config = dict(
    n_kv_head=1,
    norm='rmsnorm',
    attn_scale=0.125,
    bias='none',
    decay_shape='cos',
)
Each number is 500 + 40 x the weight over its row's rms, rounded and kept within 0 to 999. Layers, rows and columns count from 0. Numbers have three digits each. The size before them is the row's rms in percent of the matrix's.

# gate: layer 5 MLP gate, 512x192, rms 0.0999, rows 49-94, columns 0-95
# up: layer 5 MLP up, 512x192, rms 0.0923, rows 49-94, columns 0-95
# down: layer 5 MLP down (transposed), 512x192, rms 0.0888, rows 49-94, columns 0-95
gate49 086:563510368571451479468461478516493513465543469501568483472522509495497463480507558538565536433461513543540523484505450525545532527486457477553469532414501554552510509498486514522442488496498510501491519541531563525651504558501516521527501474554480496427446466483480484505465431525500549505
up49 084:570432494498498445519489506464517445578533492541506497499499501569513533432492432489486545429525528562514513464520543542501478550491461459495506464453525503464519537529566457547462575502497515499467563509488513513503447495507514487481470426485526509431495472501504464538531433442569463499
down49 081:408478507542491466485547554513451492515435481500462512494438519534526461474479488516496516539513461467501467551400520563501553505517466488499461473481490479507481508487511477461505469427473486581482466494523449443453483526525476522494490556497523537515564491560503489500553536513461459582
gate50 096:479554476444530566506518501560478437460521451528563546507522590461477496538631504500490611583448473484556492507504512452522546511510512477524440535478509493542509486455473506499535513453476478555432494540549503453500572470554482563493502546490504470479472491482570419447527478428511469490
up50 094:556413543553492470516492548506487504491424536512435511512540523520562513515439465531522492496554561491454433464457534531534455425476520484448554428580553477444491509499492522496499401510594461539510472468433497524461493460572468458487538551526526504591502396559482544536430525536526518498
down50 099:612428524529493530468536560509487526552448512492415454474527459488475528582483511520401498481544492538480534523530518508447452511567482499463479493508491458501499503510522441540489503565526392525477509404395591505496492549509478476571496521469465481506494492554485507492513506546508528494
gate51 092:502412499493458455538452518561468466531531480525504458498482558406466552536482471463454534504538540444441506459530484468543471578492519509494471514535492556483474542531467447477494514537569514547465507450561450496532526438485428463494436469553538474485488466484525477526564507542489503459
up51 085:510444532528535527467495448501497511481519590494510518539512526466482500618450513476547513493470539517502511477550511557508504418488504486440480494437530480511428462485487537575517471433520519513470484435475449541492511545454536499531466510498485521506491505475477441486464495509468475516
down51 087:534479487489478489485520597502507447499492531490527567436552579466512471547555508569511487540490600465545497457592443437435498564551441435507462487511569528529513494464596518467588537468459566492473528465495501539478470467509457533450549501494510473514575534558483447502507443500534421537
gate52 109:550453542456452533532422539513554482474532525504489502435562548511521520485432484557563574542525477558540524497537526463466553520502458540488532564526500469551501463541569529480513419495440508563536516494481520413538485461496526438546492468468484501516467462505529471482548490511526495473
up52 109:471488486518478518524439544568496511510464525513460462465480516473533479528551514515518562578518434506539522504449473521564520543526497518496496493493467512505522479485561530424531446529392549489488587570419505465556501508600557510423567495450522524467485495458500513509522574520511428456
down52 108:529532477421514480464476479537472580502476505431453487561508525505525499460535496494471538537506431452554522447532426483542470549543524479413573537461407515569514498532521559492579506476472547507477494517488597486511451502545501429575466531466539526469487527497556497457519485434472496589
gate53 105:534510532460503498528562483422522502491453526541524480512505464451521536451474524459393559500490561496467503524510431426564505528447530492506488472499479501568529541476492567456489436474503456466524492496484500475496503487532472519539540606535473555565534477477513571483464543477485628474
up53 103:455542525495509529473462494548486519484539517494466521511504576563494472564484474570564440551482506486493443524494507496492495514543498505523474518513504518430508422532491466461533475470463539519455464544473479518452575498483468495486526414456465516496570491583515421490582481503428499520
down53 105:485484532516526513467541526485427497509469539459437432551491501525474561506507527515482517525463500604518466576520497481466527585539510542501501466473521477484492502519443521470451555500504438563471427480483546514503517474398521483527530510523464444504439488430504519512548507595391506506
gate54 125:576471475477500511498556459540467423496530588460540507530440535472390500554475455457487543484503568461540529493515472422500488470408535497470497486474492498522488525465443526534494495469569477490431486482569532505525526526452472571484523516541524446566478449465501468510451537524500518502
up54 124:465501546489460496511510405505503472402500545486556549529454444562484508478495520439465471488432557431534500512478475473533553468469444533475494550472536546432515534541459541499486487461523536514518443499532497526458506545501515573520465553568474509504560444516439464536499581481537530470
down54 123:482425498486500490486425538496490510489426486461534503507505541523486467503444464522475503510505553546557467507494462559491599432479467533535520560407440539432485463563489509481489506468437503458575554558470513497527526535517600494508457542483482485407515510571428416544514530485497524446
gate55 087:523510524594505458493514504447413497525485546441475531430576494535479474501497523506516506553505483433556546432451557495495562506498501578563466491420514531506526470592466552551483501512541481509478479531443518509511417521490529533476450590449451531545498462519497497533506474526471450504
up55 085:539492529612519551480528577451504448508508424455488449477517492496537543502583547465569484497468562455537551475475535569539544517547494505474437437492577522482471530533506510518435512524530462486452485539437522518537444531474479500519472558448492472572462507503496492555474541491509444498
down55 094:519456466466531483510495511526427461476435591508424487488458475442466550479462441503454520515498529455528563500503551633530502557524441405440437462530511531478453516523456469531529479477515527418496484555441500520482493502558522530496470496505556521598535513507486494474500512535469501546
gate56 106:509435499536449477472558414528485500466443403479530554558507521503476502531527478546467514554530554425537469416482507397509514540419557507479597505555535562557508523512486480491501527487477517492446495523521558520532576480536476530528476505505539509492476465462515541507504489505512475471
up56 098:498513520547491510468523399460479523474424388488473523579489485492486545475533433513483518588480515472545417468531494486440493478432563450502523504526435498543531519509497533542503529519504558509418484526533569531510545489475451537517575497512550502524508510466533517511495520494522449507
down56 095:476509499530451524518502484486482538524515499506431481479507455496514463541483513519520474527546553493533549539492508734497487444524491494515518453515522511503508518553494504481505517513441517492492525520475499448479512534506494546478508476475478475547515558482489492518407518527507496517
gate57 074:458523573513533504538509485447550507473463476491504450528492497509514462477485487465522457496441572506523506478468517509487469505465472494577440543541481434475501546503488527551505465436507500516532469509548507530469517437541580506568512471507483496409599478519508523516457514449464557535
up57 077:516431491491497492535494536573564547463541488523459473514578487412473604498470511512494435524535473522536463421557517468483531515553553524489582504477552533508426473526503505452471554567507546526469456491445505546453565508449522480526493484468554450537475540501416502421453521503489502587
down57 087:508529502521487575541495600491506485461553475488475492464522476510511515541496463550476469527433485525465496611537448462475513511480484518477526517458452463506452485488400469547545529464501500447451506499512527473555458538502493541488503499570401475480464486499505524496544514479544486504
gate58 086:560479495466507511500440497595478523478478446494494454517493531558506474490566437508518486540489477503544557399503449442540526482496467466481512479495424492515449522581485404443562470497515572516479487535546519457556528502533550431470584519510503439464473523489478525524574552517500549474
up58 090:497548456513538581518512505529552477534527462545482424484516578540464449531521502541489450502468464546503464508497535542474560522455463536509533478585543469449553413484529534517516438489505503507559466520417522446499539499527477448504440496494482486477543566523565483512482508484528473433
down58 095:498509460534508511462456484435432529449528590590509471417494533474502499425428423544518498465450463460562520539504449435525484525478542577468512510478505532484611520471479468527530514512517525512424510407460490578450565447546496485501514596424498458512511511546530477432468493521504473560
gate59 087:451448559481454491481572550543462540512452462583477520554458541452510535549508506495498538547533571482502500521487557464490509502447488498501430537532414489538524501473525516437492524407507491513544559482503483431438517454449532490535494467473506588498462507456508445469472501527481501482
up59 085:514518577513529549529505532462561468533506509629479581492485429512487539505594490551518554534491486421455531513546529503506558529512483519479462496529572523472606476555474523481492443511491524542496487618526519495509456533549445490445557476481471552410501447465536546545510481455528509494
down59 084:459529536544517527479479514467551556470517482522495481527441557481513495568561498558472482522556466501491517540500520536538415481495494493498518535532546548513538476504482514496468478510533432529565462583525476455458586580587462493501509569515468620452480524461512530536561466476467555431
gate60 108:452455480474446461482502497480505506440460426455537559506551518444553444467456440494467537465538556505385445477469464445554579535404502570503500477504505532478504507511474448491526500551472529507559451490563483474498504558504507486453524507486422454524501551531411514536482490496495522512
up60 102:455543550530514494511498531518536483502461465455468592516537544456521497463455527445464438562542514490452482492469458509464534470500524484539536535516469544479476530468480469506468547463565525506515460562524435482447452513557466515444415473475506500529498478496457500512477563529487500507
down60 104:437489521513507478490473514464481510480507553508489479426596524488522523526483552531538460464495486503480504466515458681455530488530586480542459530479523535519452461511473551457469546509513496546481492542548461482501545480576476494496562536463526495511567522557522512542515498490486441466
gate61 098:513465499454431466542486471441554547471398538575441501516475542502519512518490502471416493518538548564459486496471472488443474444446547512473529511477502512564496507518559452491509471497485506481407532547527500484486524431458581498485443535578480443486516489547467588494503517477466541513
up61 091:522518434593486553539558467518428500468520512424554522555545530528514414551574578495486448470518473429553463457482524457519459511543401491535494506496495525516510499493473574528473460502569460461559502443525456510486509515468495466523589507545480478473526530508484431527519513523478536519
down61 096:523467475526512526486496465469512511457448492447541579530464490544474490460531545495543489519497554485596445465481502348494483519509494562478495466480461517535487472539519493524553460488504566497439487523537534492524487418415493496454544489493489524472459485420532443486574517545493544463
gate62 093:525531615406491502478528483506504498544473477485453532505517552473504450500535616474462505539513528414581535553483471488508497445473532554477530489511491529562537517510465472494541449451459522475449526530449491486493486455493531531546445492484438493540453489481503529506484445432480459373
up62 093:550539522453521464498491500477423522516455447456504558506428566497480458525556496493425460537519502468503503580577459507497421566474529480494534501545503529488512554557534445441468543507512502478472520495487488525471481459444521478535511449461464428524456521448523493500466463435509514431
down62 092:496584470535480522485498451484514526440432508528468433428460481488460489498527434543417516489491511470514496541469467667486538513537500443469433490487535471457542490528489444510483588451533494480424452541464532553426484471469558562454558556487487478555480481478487520527492431462503431526
gate63 090:593527540507511513484420519475594448553499415603502548533489515523495459519542531575530504516490429429526463475501463429491469426446449566490495489507474504532506465545544595507490508514502535516524514538486504550573480475554520424467484539556516533503470517542497519488574505453462500593
up63 088:550465535557490482549455450422457415528522490494498444441494487542452541418477539498512479488513461446551542506515528575436504467537434586531489428467494503489477517577468530488451462490465466541467505400572462520524451467512529481460436525537588483473479447497466431493547490449498528524
down63 093:531416470473502518498483484433435454452581546497509462548525521488458543532447463420526470479523421575476507513564435543489491528527460491477500515505491392458532537491450450571508469496482474512488544466478529515493556467499564548514448539495483491458487537470416478520526538502519491404
gate64 099:540416531505516498533488502503496595438444513535529557469550537560512487449450526518439521568443518506495527542540518494557487583495456528547497503473539506538512430489521541543466482499511534497479605519500483459497489504475516504486502496496508541490516508419538518493498554439509580505
up64 102:482531481493527550477507454476534504491527551554549462488511430527537473468457501555473466531471485541493553563514464519554520544529509518523564462479584566493540460511557489569492470509494509494485573474506481470425442478463488458504466462493539473518475585429571580442441510537523494460
down64 103:444510450509469519526515451478467492507445567500487476476473445453519445487511492537530519439551467488523566430526566491467461516579555516514506517483542485508479537494501529481518480476514571551493471439488480495521512455463505556535469554464590468567460498554511540521494436531488461470
gate65 099:510452537490535460501589490516485455506506448518472618555504463510464546539565438508486485481561556473495502451541586449479462549473455503453512532441555548556495507514464520550460478553589426492494505478594503498505564523468508513514478529509486465441487484425482452523472468491541540494
up65 099:506518536480464501503443556542481538481454484575545517406513468490477503447469488488515522516485444576573522527472454495475526458486546504544431523506469472488476551573526550498464532457488536495464513522558493576525481457566476534494551514461452542558465400610462534461537518497512545543
down65 092:524572553550557500497458494470519513518537479444468572530516530500507484542495559437489452485492493475508447505415545406533558453493498440506527473473535498478525534558485566511494482470515465503467531501518486498490501499444408557501491468528505555528487493533498412461513484480509487574
gate66 087:449451460454504566570457503554483489422539478592415501483507508534462536509580548581513486466464493460585520504471540471538528482492559556483466489510558529481486549518470497463540421511450459500508531541488471513443534520608516556540509659501481476490488445503511532444454485465484551440
up66 093:461500551493514468469436546474564547574399435486544552454512491526504572441484547468499488501498503545557454495492538476504513499522523525494629483510493505495522500501522439528495516475433488475491490513572529499511497442574560462529544477499456531484505470478443518447466509482452491407
down66 094:482480475553511449551535602465471514438517486504506474493491507521527521494599495491534533455435500580582440511480523618475483484542457428576531499517509446480544490501542568487476539422449514553530473479528516546463525514536474502413557456466477495511521569511486572484445505483501504532
gate67 096:574519613513420572460445527428482536525464522502484528477471514439539466469551517529476503466491530434448512449484523448485483510552557578481458537502524503516570459513511539486590483519529443473448559488509522526564575461496534601492480511444528489500471526495534516465512490516434516523
up67 093:494460514461527460596543519537552559578502511500500514518435466456423548521515491483525503518531457535523555539482544509499423490541455527450555498487538477501484493462503529499510462509544490561501491538480555574406426582526571517491469478543513465600564451493491551533502561509502512449
down67 093:405508487528540460519517457428557516540469482488521517465463468458463534542555500478478537504461468615528509503518494477497472479521457553445506478519545470543543464499463472519413449493504501562588536577469474522413449489622502498513498557486504497470553403480559511474559500433477487471
gate68 095:485485477481561500513525460558544497585462499421550562480513566523492456460555530496508497594443539473442490474522468486595443502461524482501529502454472511557519474533542495376521480511478509508470522502502510475528499487559544515511525508496487484495465545481552522530535506456461526488
up68 093:479553493442564463478502449523511511585434519441533527523452551487490456447521458504536474576482475478454485539540468514557435510516524493470520555472499530541526456548580469400580466495519542459433507537497525517495520476535490489467474514478472504478473532473535571525503471453474517518
down68 097:532514534510525536487509452455502465455443528547510506470437482454450507491472425519450553442490517518512483597558567667455507554467499468525503533537527463454455507497534449541452529437497530510387532478456562516511469481461498453457468520489540471566528532487434502526455466495487424507
gate69 095:482511442516485549474516506486496480466481454488471495545521511455562482562460404480538512471457556480511493522547547423512504467499553580463475538514569494500491540525477541486540498488502512505512521447452571521554602530560460557508431487547459436498580453517461564556499523479533482497
up69 098:462538492582504484553503498482492457505463482438509483466510532494580466467514468461565487577511450467489488526534535467520475438548503519510510533501473492492529495517497480442500642481533548503469406517498481531447504531499520484522430466467412504481557469522504552558561513455483511504
down69 104:517481440520515580544515525405515520474504522482466502501591499451500521447552491559517483494514503534516451504530530569489474497580496467517504451474443420455524424527466483533457545482646511545538499484554505502545531521530569494449479516478419519513480591490483538523458486449474462537
gate70 090:555516506468512520470506566523442485475487579498489520508540492439574499500539553526490484487524513515510521446506400452466543526526482517394432457470454450505494500533442415512500464509538450483525458421591499513567533534509469545498521495479501466518521482539432504447544546558510541526
up70 088:513537551553494460520540496513519530554495522521485508475518549595473499543509501477485536546518529519401425572493530444478477482527429470493478516523522506502464475455510572512514548511478534494521497600458482517498461528525566525523508509436509479502529472498564428502428502472476413464
down70 090:523500528525518460462540506503545466509537529549489519492502460462452523496465526503507510527500460546553532548538459388525557503501510570503477477464437467561490560510428462466495440526551482515461464485469521551566495468467482556487488505437512446473522495513487472526481515509411548533
gate71 107:522475483515491507464502498516497467497474482554485466492510479573489540514535513475469445492525579533496451482475526458492515510473529524532535464517492513532480547541448447479455521542584501496528505491506542516551454522449595544485483520534468453474444525517503465549549484514456538505
up71 120:504522547463433490506443527563479533440408542499526481459507458551559489497437391531506610613534457510570466490454494493449429530506514499464477605547495512543531461499525542571551507503538533525468477525485516483522444516523505497478487515469526509447493492475543473460540532472507525467
down71 111:529540535439522485510520437525527510578443461441526525540557458547496497508505465497527484479525518492516453511479561451468542464467494530480489490557512547436469517469428527539461550574493476536468407530553561526498515484468451525563454458512478524474521513477501450504521466434491528511
gate72 085:514495510479559487473553544475526529520458519459485513473639587561453520500505532547521482493488464435464493525462473480474495483441437459457471456575487489526523463458504524538486475414510499598453495453454495540566566459525517494474500456472441528577512382473502421495447590497519512545
up72 082:563532503528455530563541518487517555495493506445513474536528561504478448513474503533487538467482532455483492382599467513444436533467450436573459510490497545445484482522461509428489527509482464511447491513504536542577586464495480526551475552512494434577487437546475454565543570481501531521
down72 078:532503540556465583445442505422477487546492425521515455519487494498528545507487514516495506466476579494460471520453498599459520446437546478509475488451563555467477496457579492497490493564435580512447450578477530518415461472498502478587552442467546535527555502469510513536493461486469461453
gate73 094:525556489490449484452558481548508415485459443474591469494549543485524531480430535460444520550494576513528528495503551432440461506500519531451549528458527480532554495482473499495551517462517474504506468554486461499510589556573462583530475544519526502505499520443553495453506526512462529506
up73 089:523415478430441514557467501494505478533573475540438512572491557505466466536485508494411474447474503461478507519466474531522543450534519507527496474447558483513478495529478517492438459554476502563541515423463546520458535489590556491472477636515512513578539476506533453520474448537507504492
down73 091:566484486510488490551494509545555529539511528575446458501457538440504471466483447537411506483441551548510548461577449437410534481532501504452472465468541545538453540487499485530468482514502517539544472451419485498438520534521557500565450508503486513487450458479492512533520444480531504466
gate74 096:505484501498507505501522471441522550463514480447471502527501510475527490558506466490487562451481549503422487475458496526473433502516487485562528543489536502492530584503518496498506507425545463515519523448499457458507478502496533472499511517538416530450510498508521499486447531524489566471
up74 100:543482477437551508515495478540521485476472455485507487497533506526493548465526531512501431532479470529498419484529519510505488506463573491423425460476512556519512524446488510509523523564416530565476464476533632498548525496536410530465510524461518462544475557479483569519514463531442438468
down74 100:521530469557542446532460568459468524478443493407535421530497537511551543510530461514456473475484542525486513545461502390559503527493554504461482506465526546490543488502505498509493491529564441455490490434451578468539522527524553432485525439580473460454484437479502495513493511532478446531
gate75 106:490417464493486489452506549501421476445523522467528503505558503481466497523500587439552506493498585491451471456466568447477490464504535501417423473498477528493477549531505461525474523476545511552443479438535554536538433510499476470505500490512495471526508530468501426520530508539409548546
up75 106:513481583438498499443451429458505465439540456472489549486545552490562441481480481532536521536544496481511450495528426509530442480519492504482449506510434489526487545537553504538520423543453515516515516545510498470514552556537501618493488486526506521443511542468424418519503467545552468489
down75 105:499532498459514474485489487498488518434496485519477551492501491485518526509519450413521465481556501523536466542487510459475501490591456488506544531504454487491404436486373489536484490516530460533497500557542481458490549519470526561495521492493475517517483527513448486538479418491437497405
gate76 115:473482420424408458442518494471541511502483465507516502451470496560514436558468536462437497473486486527512440494449469447538512487473517505481512459521514496505536477489473505561529504594513502500521479483507533439521545406471527483475573507525418501500483521521565467557516563438486483539
up76 123:576521572548565520518462562566472482494486572500522542546522562499497548447541493540536452489526527510521501471518534495513475566496475489490495567469476494545464517480513504459476412421484475444461512514460493543461530520535492529516423501473603475543553480510501492452492448481465555531
down76 113:512463553548506516517496526570489546524474485502516580520581487519496488467535505535505451510494506513564573495496502428436461544506524494493510506456481489528510550461451503452473477483492526542414474582469500581443531529525514529534519478500539516455532481473504522443566498489444487467
gate77 104:522485543448455487521517452449491453511427507523439445540484479517503535509450526506519500460497595475480414501455525433508580497520538562448414526497533500458558490532415515486543467514536452504558477453531594464605566494481535534537502493510427543512485444506468467541496475482412523530
up77 093:570515476522520535543483472483508477527452462508512500485514519532531527567518482468567508542471399552463495558535501435604472442481472528528516501478467476530499421571516548507415440458526499429503526458448500545506460568425496442476487528490514550416538554479460515478469553434555475512
down77 097:537432487477480478533465491518537457483550447499538526445541545501510462518525523487564442548422381518465488495522541545507432525418460508464416460550475483563497437502473582557467461489500467495487507479495527500491503554466496504451489571529499537488487545461501505527475547492437502478
gate78 108:441542469432509435492553568452483506482537473462460571500523549503473548486435511493519488518474532407437462438504474501464528479452550487438484451493493509587512481590493456454527529514465461517500485469567442505533464515569489555504520533535520574454561386443513541529496450482489491445
up78 110:522542483500509481491497565448370437439594457458476522484516517414481471490438517536505486468422541428518508452504466501460512504500566485388500482485480516530484483574450440474503537550499459473556469478562473546505520573537484568524475559542550518490484460388502513549456459495543457544
down78 111:517518458457503499475483522515440492472520506424417557544525495491526513520433523536575444429472534464481523541446492595448472447479457509494499473450491528446434522537502446450521521525514464454484539539497376490473508504532451577530517530471560544520527553486532449530532476505500394460
gate79 100:490498483530439481502615516479542445437508455491516545396444536430439499512557535476497447506453455593447506523489501437508475471511485564505511458522416500467452494492562481500530453478563455487533533519491479470508528436496456456552552496554459457537484479528495506479489472513437504422
up79 095:505524520498457504493512562440592427463542486476478490382455469467479417478528453526543465511522479535452538539484451537473529519516459490482536499549419472537498544536541441493558504388507491517515512504541527445493540484503486517518492441502475469477518473550393476514514512536442477433
down79 105:442531461433481472495465472437528481466570477512544465493412530504439512494489515428523450475465500519404580502456560602525538485553515501480516529506472461451459514516524454463471489531526551503453477565532465498507481459514440476532524555489516448580587527584495490491522555509524421488
gate80 094:558532531526467466486525534546535549519491373488508532402470501574470550442561544540511465469474480581508475569452472450479484537466497513525520561530458470494533500530516493467553489471437520476502518556510532441487541428493532552507443538453466581540517457480506482503553518441471492440
up80 104:487424502514433566456455571512494529487451492485539518461511538467509591448504484550524586600555500514537495502567539511514501526448520517435475425529522552556557462540560422523461516489571512590455497533472486485532497447482482490516540528534512441515497542430497528529541497483473499546
down80 100:530425439442456482472437522489513503537467450466473545441491564475496497518475494533418420546530470558455534466458506554501517536565590530489496543516440491568525523551507568507478452543522505484536529490487477532457451474535523491489515583517559482539498541440511530474576474516513459491
gate81 076:476469473465504487479588462484458467556500503547483507529435462509451514425426498423531521492498419543412498485482545531542423494568471533495566510432487491491566515445535503522444611456510556478512487490465469493499426474494423473494458561468566497561515445496440542521526451534451468555
up81 084:513502475461531526528465481439519500462547547527557515455456496497459582498530487544565534507497466396462466524535579451478470530508539523474559523469466476449437479481521483446515507459429511443456458403541487502480453503531479535530579476484441515551499588540467481542434529515516486514
down81 083:477513478511485525494549491538422510512418509503465492542574543454518445492477508409435411524566537506508490517461513444569496525490456511506454450537583453478581515478428530481426494533522562451479455581486479472498483465474508504458568476474482468382510405501484535481548498507531477483
gate82 089:523442510490495493466493499483596467530532477490540483484581527509513452595501482460498457504470490487479503508494502500482589471479518458510454516472494486508484519510505406531494560447496549466539465467448387467531511576508550407558591509512505491430511478506516519514529488478505518510
up82 091:498494482431427537522541471523381495472460495469474556527382521480442517478483472531508551462490503478521504548450574484443492530543464533458520485566495515501521465435473579487472465546436508527465565482540626523503518480483503571463376499531489515546480502484477462445445487477449493465
down82 100:583472463530472524528498566462490531505560468460493520484554532497500506516481557495454517496431494463528527488504519354496546472514574529518510530458465589495491540530508493597496520504473441451482535479505434435508508538519494506512512497489415532466471440484430450492513467490527492491
gate83 096:395427458493549448534557518544499443506500532482570526488492482521496469492469518497535572534423507469497540476460479472554471557448480516511499533454472532465558451474453481540507385501520513496556456550445455549501533576498435523511532519532477426519512527453465493507593559488504537545
up83 090:517549551513497564440442541518494497536515526473467510480560438552445518518572526475460494564537521485537483474522552503445530497538436475538495516505614517473480498540478459499490454521511457481492568515586478498486529555370513485480483444527564454485550503550538463514530411542494506544
down83 093:486516516441567498575548504435518465426522512471493467525536504620504449446600555525502542507458481480518490484513502529483498544504504528478506452485629503484503517534500511504542515530443449498543523513481534435511475536546532475586500567509581570492482472505515525465426432507451414412
gate84 105:442571491483440460498521435483407517468484495504462589591524506492464469504483460506479497544549407421563426473479520507476484573460468526489582488465458563528579453483475498507489517394521558496417486539460514452488456461564529524459507579476478449485579492450489583565491477441479543461
up84 102:542506507547490515496547462523535479386485404531506446541539497552471497500545495516581536515451539462457534478510453447494482476536546507564491555582553477460488498479503412483466566492419443520544530570480521532446466496526477517505490481475492525499453567528540470494483521566450415549
down84 102:545516469503510572508495403468453428466500417408538457492516511498528534546453495556493461477402570503510579477453568513513454516559486468479462567518498502508501516532495436527458438496506414484523468491503546522490549509537514543468526504523414495472453551475560495455579524484508488535
gate85 099:522526504542512509583515521551539487483484527489529491451483486440573580570493582545483558520474481457536508548513557518462473524564516517551495530569474514543558486459464513495434431529550476477481435500535513460531554519536533561570539481451487482490517486478430417475535479565561532551
up85 107:561516547559464540569522532481550495524498530514566471435553495449521585583492523488480584535533489479490530543487504463457461502485505545582494503536436447564544461506486509502461488519565500496490459502542501445489523539526529509542521461486459434485466472507433450527538499538543517512
down85 105:522518456559532473526536544473438514487483523527481516518475488521549526512490527488517478503492430518487605516498541680486454475496450519531439462514535472517480469529455541521435488504565384450525489524511488532500518482547554515443460536499481428475515548472431488522515476539547508555
gate86 101:448531527421531501521505519499556487477468527474485479451506561420550492507544518424524575545479532490521424467478458416453541551502554466505497477540430509540507507474495494527550570442444573428511485532427423506561517532479448434497519499460506495431483452449459483454568505518524448428
up86 106:529472497503496528447463532478482529520505534589412503549467521501554526446498453494511496486552495468512586496473467523474461478460525477516541475516448522459466466569572530442525463546525506481459520522486541527480481444569496492577504453483499540498531432542490560491469544488576542553
down86 108:513398496517465509489499471519505519536481482536459544515538442502492525488462499571456546505499493495497488490515454512486500534483524513498467473486508514468502559504594497540503475481526470493460535505428588553499504549497530534495420454513525550458432434560545531499476508503506515547
gate87 126:538504481520429521504457507486494420463453469523472467540458586465487468493482456473512479503576514485527448451517480466544555447447527559541473505528537508488497497498503492604494516449541573602449440466509500496504442424419516474444412424477483470521434531562495449538519512475498496517
up87 122:564471489456506511511568507502561468568500439521507524488557481551511536508502540512483466541462470443541515451487531521402425501557452474538511548439418507539468440549446537433506493521434402404516517560452468475517557502596537495574536557495543571464548507475481493479466508435454528470
down87 108:503488494449474527453423496541503489533514493523490512517451571489494526470489492448508470492497602521552469479534526392562503494528500510537479513583522472448483534442492470523495485507507514552492425465506514486465445462462558491449480512439500505560486499543484466532553484477468512475
gate88 109:501439500463479464527570532488457434448466487519502547448561592484475523524488471534483572518547552537448530497499493477474535419464461499471506553526519503566470464480561498528458534505553511490525479439502544508555479465494518552521559460515487456534474487489495427541534516527458567549
up88 104:473537545451493412461530486545470476479436474498470525455536489483458517493587483521541516502579508507421499474494509537479570452507426510470499499493587500540455452550560545599536520489542513561506504481546513524554473522469468481468518478533497466489546502534493505514522526490486585506
down88 098:488509557523452473430502462506501549538450457458482488456545510484456556523514508607451485505583421551478433489524514639443545500504438521502519479490527558499573498525401521496461550494476556494510456517542497474458528498445462510530502467486439592508478534477510534526495446505517468540
gate89 101:467561455461490491491491449527431554481468511505477479506494486435522551506543422504458511513515506481502461448531534459546453505443444502485438535471540492515535493514503497575495480502496540502420580534436449525547483468557532533438581498505511517592436489415477439423502504399480500451
up89 099:555540494512497499525444467502420533503492435496521516496445522430421542561456466506486469521501459497518542482500456496499525526559577585446535468569479497504526482464424534460535531492562492530503509449490446559544499490445450565487533572480479503433471552500512528530577511553529509524
down89 099:490547491400502453501504536503490483530504500368536564488528490455500479560505524449563458514511496555467476425496372396510562507481523466473542535517465506509547425503549480474505542497486543438520539534490534467540537516495506414534501408495474542466492498532491503551559534511528484496
gate90 091:446508449548565443520528425501475548478448548434524542543470541513532511424509497565430463476565568429513484491494476502543567541500575523607518517488470458520487506474509470459526496573533425473469487568438487455528481493484533538526470493470458513474499449497408490458520466548490452495
up90 097:527483465491461567532461510516505425513515460473548409488517493524520523446526531482611533485453527520470502510505512453502509413497499504476450478567542550489546460511453523508462453449485548482513523498561529542375501499575444496564512506516519535598492580498583422466509493480533496541
down90 097:576559478539542524443464508490456482545443474509479491457500496485471530438455499448473516517515496472526471482498493340508526497439413518506530518514489496473576487497512495528572449510498411441543468462584545450516479514481466475526487558474507514605530484519447434514480549490459464532
gate91 096:490506509471448517492503514480514589575450478552555557497539498426524473491522370504501577545560495461455496465524558495559450526496525606467497518485464547563548449513544509532538563571472481530523450500501631522483497430587479557497508519469486480548472444424454485515474393423527444463
up91 093:540557532510510457512564507554438445510546483507535493511459573514461473524467467489545583583454451447484566556449528506443512529432454472555503521555455521516503464461525534497486479491564488553483513481561542497500567461520493491485416450467449456509519507473504475493541529436555430569
down91 095:475466434457475536489473507466523476427484488510460530476467544506535483460557530478513510481528541486495466574536528523404525487464516449524476506464557489510566506527567497483534517512498487469551503508479475543490458544471503488528520470551483530565456572531534513475488509421520434484
gate92 104:530445537467492408495486539484532539528428525543600510442598492522522511450498511535524482537487461536533522533478540514583458479524444566478481533496461471572518492548484497455527495499436500485581505463492495435486514485544531466535521474468444508513512465472468491464567449496503530495
up92 107:543433481461453462494508512498452565476530493447505430448544530469552494421558530507612584588456471550531510501467488495539541496497471487503485485452462486457499474502551543522576509495418522507514545482446512425498488475552529472518514500427436500469495464459487519504514538529478451462
down92 104:490491375455419564399437485496487501490478484461505496462503491448553501442485446588472497530484467496556528498561455512490482522503593538421502528509472483490517518524506545520523487494484508504445501505473540423529421479485503491514506548447472468423456499520520478485523460533540512496
gate93 091:439552585484560471442526480472602527498418509532447586445525517454470489530495563486508503501462500514390473467523447477435541523503538513514535492467527502486532466493545479478520540534522480512474475497515515513520475461486495463504535493467500451425518491498451535468545575480479543472
up93 090:517478560544525547507513477534515545546475479436533542486504544568589497511496564436471523508526520514516451526542547525536580487438446468436599447495440510456507535467514495521416487485447500486514490466524471469495402482497577404510480522556466529567525437507530521551511501482442508444
down93 090:440475563535487474482494488464521493578495469571476559452459513497478524494560511467488504500530562438531458482469527396481546470465554496507411445454511554507480503525543487492503564548528486458470455559506571496548470481498508482554509502453537570436536462481518489498509484432487507487
gate94 090:516589513486505487537505539545481482474483458459538555475534479536519516541510487557382537449433544517510483580541529516489461511477472508494533469451525482460491552452514536473533479524482475523541528510459607453469452510487515518480486542526435429496597474519492497544495445520396547435
up94 091:484573488540564537570524491508545487472507525479523544501515439564541417510529460494399482466431495496529550582511483512566382522443485521504532486388470509464492520509537493414407495581477466504488546452496531441551490550428494483505529487566437521486560563503433506442497524479505503488
down94 095:496574455475539518507527512490480533463540487436453470541532512523535474487525507505465501483472476493506539483490513689554434518465539487526504496509534495452497562477501531439521516475504496459559463577452496444539487493493433508538544412483411469491565495533470548502526480579529499462